Each number is 128 + 32 x the weight over its row's rms, rounded and kept within 0 to 255. Layers, rows and columns count from 0. The size above them is the row's rms in percent of the matrix's.

# layer 10 attention output (transposed), 128x128, rms 0.125, rows 14-31, columns 64-127
size [131 127 124 164 127 120 116 138 126 121 123 123 128 124 123 129 135 126]
[[143 119 138 173  79 133 167 145 159 136 122 137 137  86 162  83  49 132  89 169  94 165 112 105 122 122  86  97  97 192 108 117 111 133 107 129 123 120  41 179 188 148 124 141 181 157 162 133  91 172  98 144 116 155 132 102 137 102 156 210 100 145 139 154]
 [151 148 146 160  98  89  72  66 168  94  94 177  96 166 116 130 100 125 132 131 185 107 181  90 140  91 147 129 116 166 139 164 142 105 183 109 124 159 132 127 149  98 133  37 167 156  82 124 121 134 157 154 164 110  63 106  79 121  82 142 118 139 121 151]
 [145 135  95 105 164 117 142 176 114 110 160  96 105 183 161  87 103 110  35 140 105 135 162 147 130 111 131 149 116  78 158  91 141 198 116 173  83  76 108  60 137 112 145 114 178 114 103 131 134 167 186 120 117 148 157 115 146 128 122 132 131  90 109 128]
 [ 95 125 115 134 118 156  84 136 114 147  71  40 163 137 105 146 163  98 184 120 122 132 165 111 141 133 142 149 138 109  90  78 104 149 195 153 119 126  92 132 143 136  94  81  94 151  75 136 133 151  81 101 112  96 138 176 166 156 108 176 121 194  90 153]
 [121 110 149 122  93 106 132  66 153 151  97 133 178 144  75  99 159 161 137 164 127 124 184 171  87 102 153 146 144 113 149 148  94 131 148 170 133 136 115 118 105  85 124 139 197 146 151 138 168 150 150 154 115 114  92 105 135 151 111 119 116 116 138 133]
 [182 167 126 169  64 142 129 146 177  62 102 109 157  91 144 123 117 154 125 149 121 146  81 194 138 150 105 146 129 159 118 147 117 133 164 118 114  89 133  91 106 110 112 149 144 164  75 159 109 113 179 140 101 114 136 113  97  86  85 122 160 153 139  90]
 [151 102  71 123 167 116  56 128 171 118  92 121  83 149 184 172 112 124 106  72 100 190 166 132 126 207 150 103 146  92  94 135 165 128 136 183 151 118 129 166 103 134  98 199 117 104 126 118 143 112 177  76 135 131  74 122 147 106 173  99 135 129 172 122]
 [116 134 143 167 146 157 107 154 141  95  94 192 204 147 138  64 103 116 171 133 110  89 116  75 114  79 121 161 145 127 148  92 131 131 163 112  86 120 138  81  90 125 173 159  91 134 146 180 144 160  99 112 186 187 111 140 170 147  90 120 163 133 131 128]
 [100 108 102 112 110 124  98 165 158 109  88 168 111 105 152  49 180 140 155 153 174 153 144 145  99 136  93 121 155 161 195 130 159 158 169 127 178  70 116 105 137 132 175  83  87 122 148 173 140 139  94 147 129 132 128 138 142  63 149 171 125  94 146 133]
 [121 146 170 181 172 169 149 115 150  57 154 155 120 164 135 162 126 202 112 127 171  94 136 106  89 190 103 113 119 126 133  73 113 166 133 108 207 142 110 117 136 125 150  72  91 158 114 103 112 191 147  95 108 161  97 146 117 130 208 150 158  83 128 135]
 [135 166  73 214 113  86 123  99 100 108  63  91  90  77  91 130 102 138  60 127 106  56 131 156 119 141 108 158 127 147 124  75 135 141 115 125  76 108 148 151  98 161 165 138 110  81 146 145 155 145 152  80 135 105  86 138 148  97 184 109 149 112 151 132]
 [127 135  87 139 116 111 131 133 131 117 102  89 100 183 181  80 114 113 165  93 116  83 172  89 137 139 115 125 165 157 105  58 114 134 140 126 154 153 135 130  64 111 124 129 129 103  60 137 118 145 144 105 152  79 121  98 111 108 151  97  94 154  83 189]
 [ 71 118 126 183 119 119  60 130 129 167 104  94 110  96  99 100  55  99 101 158 107 126 127 122 119  93 145  89 169 107 106 158  68 149  85 118 188 134  87  75 134 112 123 111 128 159  99  89  91 101 190 128 158 164 101 122 131 145 170 161 210  86 158 110]
 [154 152 124 187 134  96 205 161  88  84 135 151 106 117  93 178 184 117 177 109  86 140 120 108 163 120 137 143 147 110 154 161 142 127  98 120  78  65  84 101  98  67 110 177 110 130 130 130 111 150 122 157 191 124 115  86 208 140 137 127 124 119 136 127]
 [ 69 116 168  88 106 110 117 106 132 140 121 121 118 168 118  79 126 109 163 152 142 157 101  98 118 123 160 194 141 136 159 100 131 154 128 165 146 116 121 122 165 156 158 129 219 132 136  52 142 115 146 113  58  87 110 144 157  31 122  67 200 139 145 115]
 [137 134 120 135 166 138 188 137  91 112 157 112  67 136  89 158  89 145 139 139 168 162 163 165  81 128 122  96 162 123  95 113 134 160 167 134 121 114  62 106 125 108 136 120 118 175 162 129 106  64 157 136 138 134  50 174 181 115 155 160  93 152 133 107]
 [153 111 116 153 164 149 127 122 148 136 107 127  61 147 118 103 153 128  93 187 176  96 155 148 139 100 116 168  90 132 120 148 121 103 133 168 140 127 141 134 157 117 171 124  99  97  78  65 135 131 117 122 166 192 128 133 184 103 120  66  75  99 177 120]
 [127 135 192 117 149 133 131 137 118 125 158 128 147  88 105  76 168  96 134 135 157  68 118 139 174 154 168  76 123 131 118 200 103 118 122  89 137  87  91  75 158 128  97 183 202 162  91 124 165 187  92  61 135 180  76 107 113 106 113 100  98 116 161 159]]
# layer 10 attention value, 128x128, rms 0.136, rows 15-31, columns 64-127
size [121 123 111 123 128 122 124 117 125 125 126 117 119 123 122 126 125]
[[125 159 125 125 121 179 119 154 135 133 112  14 168 119 113 106 117 126 153 103  72 210 144 160 141 130 125 109 140 141 130 136  44 183 118 143 102 123 177  95 135  89 137 158 147  94 152 120 102 123  97  89  72 147 140  82 105 182  95 124 123 139 186 138]
 [130 130 119 121 137  93 174 138 135  98 117 144 171 138 136 148 117 125 134 170 113 123 111 126 101  90 160 137 205 112  73 122 110  86 147  94 109 111 135 150 129 108  60 129 136 197 154  88 133 148 165 154 159 213 112 107  65 152 111 116 160 156 140 163]
 [150 187 151  85  98 158 105 102 126  93 157 133 191 185  86 161 137 152  92 175 155 131  94 174 116 162 120 102 128 153 170 112  85 126 100 191 157 128  90 152 119 137  93 109  96 135 121 171  91 125 133 117 114 111 161 141 171 167 147  71  76 142 153 114]
 [152 113  80 119 104  94 163 154 124 145 138 120 145 101 105 194 128 120 178 123 132  96  91  80 132 115 133  86 110 131 126 108 128 116 126  49 212 150 156 149  98 158 132 123 176  78 101 133 160  79 141  72 101 156 189 142 201 105  82 143 134 132 101 164]
 [ 40 165  92 145 153 138 147 158 121 112 138 143 158 156 114 192 141 140 150  99 213  45 119  63  99 151 162 119 133 112 124 102 134 150 113 176 141  97 167  97 139 163 204 111 161 143 106  82 124 130 119 177 156 132  82 121  86 140  62 159 123 128  97 133]
 [161 109 150 129 114 161 167 124 136 146 143  79 110 112 111 102 177 136 128  98 118  73 143 136 136  94 123  75 136 174 117 108 153 165  89 139  57 182 106 161 131  98 106 137  87 133 115  81 192 110 159 109 146 118 134  93 118 131  91 144 146 174  86 135]
 [138 154 101 111  93  81 172 114 112 142 137  79 121 113 156 106  87 182 103  77 132  91 143 153  97  71 163 163 119 126  69 176  92 101 164 123 169 154 160 123 160 121 135 144  65  69 115 168  87 112 132 193  76  54 158  99  93  71 150 114 169 115 163 120]
 [111  81  89 136 144 117 160 118 136 125 187 186 119 181 131 100  86 162 134  92 148 119 187 158 116  78  77 102  82 120  93 156 102 105 131 108 100 183 178 137 144 137 154 174 152 128 124 176 104 128 113 128 147 108 100 160 170 112 114 143  72 181 127 120]
 [124 115  98  91  88 109 110 198 133 114 146 136 178 152 135 137  99  86 124 158 157 126 162 115 128  60 110 157 119  86 143 175 144 169 161 161 124 157 192 167 127 130 108 176 130 108 136 161 115 140 157 125 205 152  84 102 130 161  54 112 155 176 101 136]
 [ 99 113  93  69 153  98 106 134  99 108 139 137 156 183 141 151  96 149 130 118 127 154 127 101 125 118 166 159  95 142 172 202 162 136 122 119 114  93 142  94 119 128 117 116 130 131 113 141 162 137 140 146 102 120 116 106  89 109 107 107 141 174 195 114]
 [ 95  97 130 157 178 119 131 116 123  51 149 169 176 104 117 111  84 141 127 124 129 144  60  75 145 123 142 166 143  85 156 166 100  99 141 159  99 175 200 130 105 128 115 171  81 137 190 113 115 115 111  67 121 144 140 147 117  95 135  98 139 119 109  79]
 [120 129  93 126 139 134 129 124 109 127 100 131 122 196  54 105 148 130 131 167  98 133 168 166 126 184 124 168  85 141 118 115 172 144 177 121  70 131 143 141 140  95  84  89 215 118 103 131 141 107 133  85 140 140 171 146  71 127 121 126 145 159 205  98]
 [ 70 145  74 128 138  92 109 144  90 129 134  73  79 131 133  88  55 184 154 105 177 130 136 165 121 157 145 142  67 133  62  84 127  35 133 187 198 118 125 137 117 121 147 117 157 140 108  90  99 127 164 126  90 130 118 114 144 157 104 122 159 154 146  84]
 [134 110 145 137 179 176 139 180 149 116 122  76 158 112 145 167  73 162  89 158 116  99 138  78  87 123 163  80 141 109 108 160 107 117 132 111 167 112 140 141  53 154 109  98 115 111 147 166 178 140 146 199 138 148 134 187 124 198 129 125 102 172 146 141]
 [ 96 100 126 186  96 145  91 129 134 115 140 136 191 102 202 147 130  93 130 192  92  92  85 140  93 156 114 136 150  83 143  64 157 104  85 163 113  88 119 101 143 153 181 104 176 119 167 157 128 133 106 138 135 117 133  68 106 156 110  58 138 141  88 116]
 [ 85 136 133 106 121 133 162 178  81 140 109 108 133 124 122 133  79  72 126  64 111 132  96 152 121 145 148 152 133 157  91 190 126 127  96  72  97  97 112  83 162 123 156 110 152  91  89 143 154 108 170 133 136 187 142  96  76 164 139 112 236 127  53 143]
 [131 112 112 118 175 131 160 145 168 127  99  84 112 181 109 144 136 147 120 107  99 145  95 112 100 123  84 147 112  96  68 106 106  89 151  99 110 176 128 170  72 131 172  85 124 150 145 113 150  73 112 150 111  75 148 109 146 116  76 146 186  66 112 133]]
# layer 10 attention query, 128x128, rms 0.111, rows 32-38, columns 64-127
size [ 75  70  67  94  63 109  84]
[[134 171 127  60 103  91 158 116  96 102 103 163 181 129  96 119 164 122 115 122  99 131 138 124 127 109 120 123 147 139  86  75 115 165  95 132 124 128  68 108 136 155 105  71  73 115 132 121  85  96 147  79  96  98 102  60 114 116 120  94 109 149 144  76]
 [113 179  82 165 124 163 111 146 152 105 115 136 200 142 185 136 112 142  95 130 139 133 120 134 192 158 173 123 140 148 162 108 143 141 183 148  90 165  86  68 168 117 119  89  93 117 132 142  97  77 144 140 152  93 189  97 164 107  80 103 152 157 158 100]
 [153 171  88 145 131 128 129 135 118 122 114 110  84 116 192  96  57 138 172 100 137 119 107 137 140 105  95 127  78 106 137 182 149 177 140  59  86 123 166 177 167 124 144 112 196 144 114 106 136 129 127 204 147 103  91 191 128 147 156 171 132 110  97  95]
 [127 181 182  86 106 135 148 145 119 152 123 147 182 141 109 169 172 101 106 129 152 143 184 164 142 138 157 137 157 147  92  85 131 147 140 180 167 161 116 181 126 210 100 159 127 182 143 116 181 122 103  79 145 123 165 132 144 153 141 122 119 165 181 113]
 [128  58 110 139 134  55 151  99 124 125 151  95 103 151 109  67  93  87  78 145 161 128 109  82  93 126 106  77 122 120 180  92 127 119 121 117 110  95  69 145 110  92 123 149 111  99 149  86 120 115 142 132 119  99  95  81 146 134 105  48  76  77 123 137]
 [159  19  72 121 159  68 125 122 164 128 152  75  82 118 118 111  84 121 155 118 129 145 107 148  93  85 111 130 103 112 136 184 119  93 127  81 102 103 146 122 106  99 118 127 175  98 119 104 109  82 153 138  94 117 112  94 141 119 108 107  92  69 146 126]
 [ 99 137 141 178 165 166 152 159  91 101 123 119 117 133 103 137 156  90  99 174 139  85 172 238 120 126 112 142 157  64 123 182 123 172 138 181  65 105  58 100  91 104 108 145 111 103 154 127 160 123  91  81 122 104 152 111  65 138 152 150  98  95 126 109]]
# layer 10 attention key, 128x128, rms 0.117, rows 32-38, columns 64-127
size [ 58  78  65  97 136  49  77]
[[165  75 112 129 159 122 165  98 126 155 149  91  61 144 102 167 121 152  80 187 174  82 154 132  68 177  93 120 136 149 137 133 102 101 147 174  70 134 118 138 133 159 154 126 115 140 140  92 152 160 159 181 138 122  82 139 163 184 142 165  88  86 126 193]
 [ 96  46 120 126 138  94 153 124 111  91 108 107 126  99 119  87 194 134 163 119  36 144 140 113 117 122 119 189 121  84 178  62 101 126 137 111 155 112 117 122 162 133  41 132 134 160  92 137 134 146 132 122 109 177 127 165  93 130 104  74 160 100 184 144]
 [145  82  91  96 122 131  88 118 161 154 191  91 106  93 152 112 102 135 128 166 121 116  81  45 145 166 123 114 115  86  99  70 121  87 121 111 138 128  68  65 145 159 100 110 126  89  85  90  80 111 153 131 104 155 133 117 122  77  93 120 124 120 133 105]
 [126  82 150 171 110 148 212 123 119 136 138 162 158 132 126 148 195 184 116  76 135 148 192  85 147 172 141 192 130  84 150 135 147 111 169  94 163 132 101  84 140 134  77 103 108 125  99 152 111 192 129 135 166 194 173 134 167 147 108 116 183 154 143 106]
 [136 141 110 116 155 131  61 135 177 113 141  99 109 120 107 103  59  66 128 225 130  98  35 162 139  89 122  97  94 146 102 158 121 146 110 156 101  95 176 173 131 139 149 158 180 146 148 103 114  65 157 138 102  93  98 140 120  96 146  95  81  98  81 137]
 [123 196 140 120 115 146  94 137 142 112  71 139 115 136 110 146 139 113  58 115  83 117  64 100 136 115 131 121 114  91  71 102 111 121  84 187 112 112 119 105  84  26  81 123  88  78 106  82  92 137  87 101 155 122 133 142 123  95 134 116 135 139  95  83]
 [ 84  65 163  89 120 106  96 129 147 142 110  68 143 146 103 158 119 137 160  84 114 155 134  89  89 153 132 167  96 151 157 146 116 180 136  73 128 175 137 135 151 175 112 105 124 129 101  80 176 114 150 186 149 112 109 120 143 136 145 122 154 167  69 152]]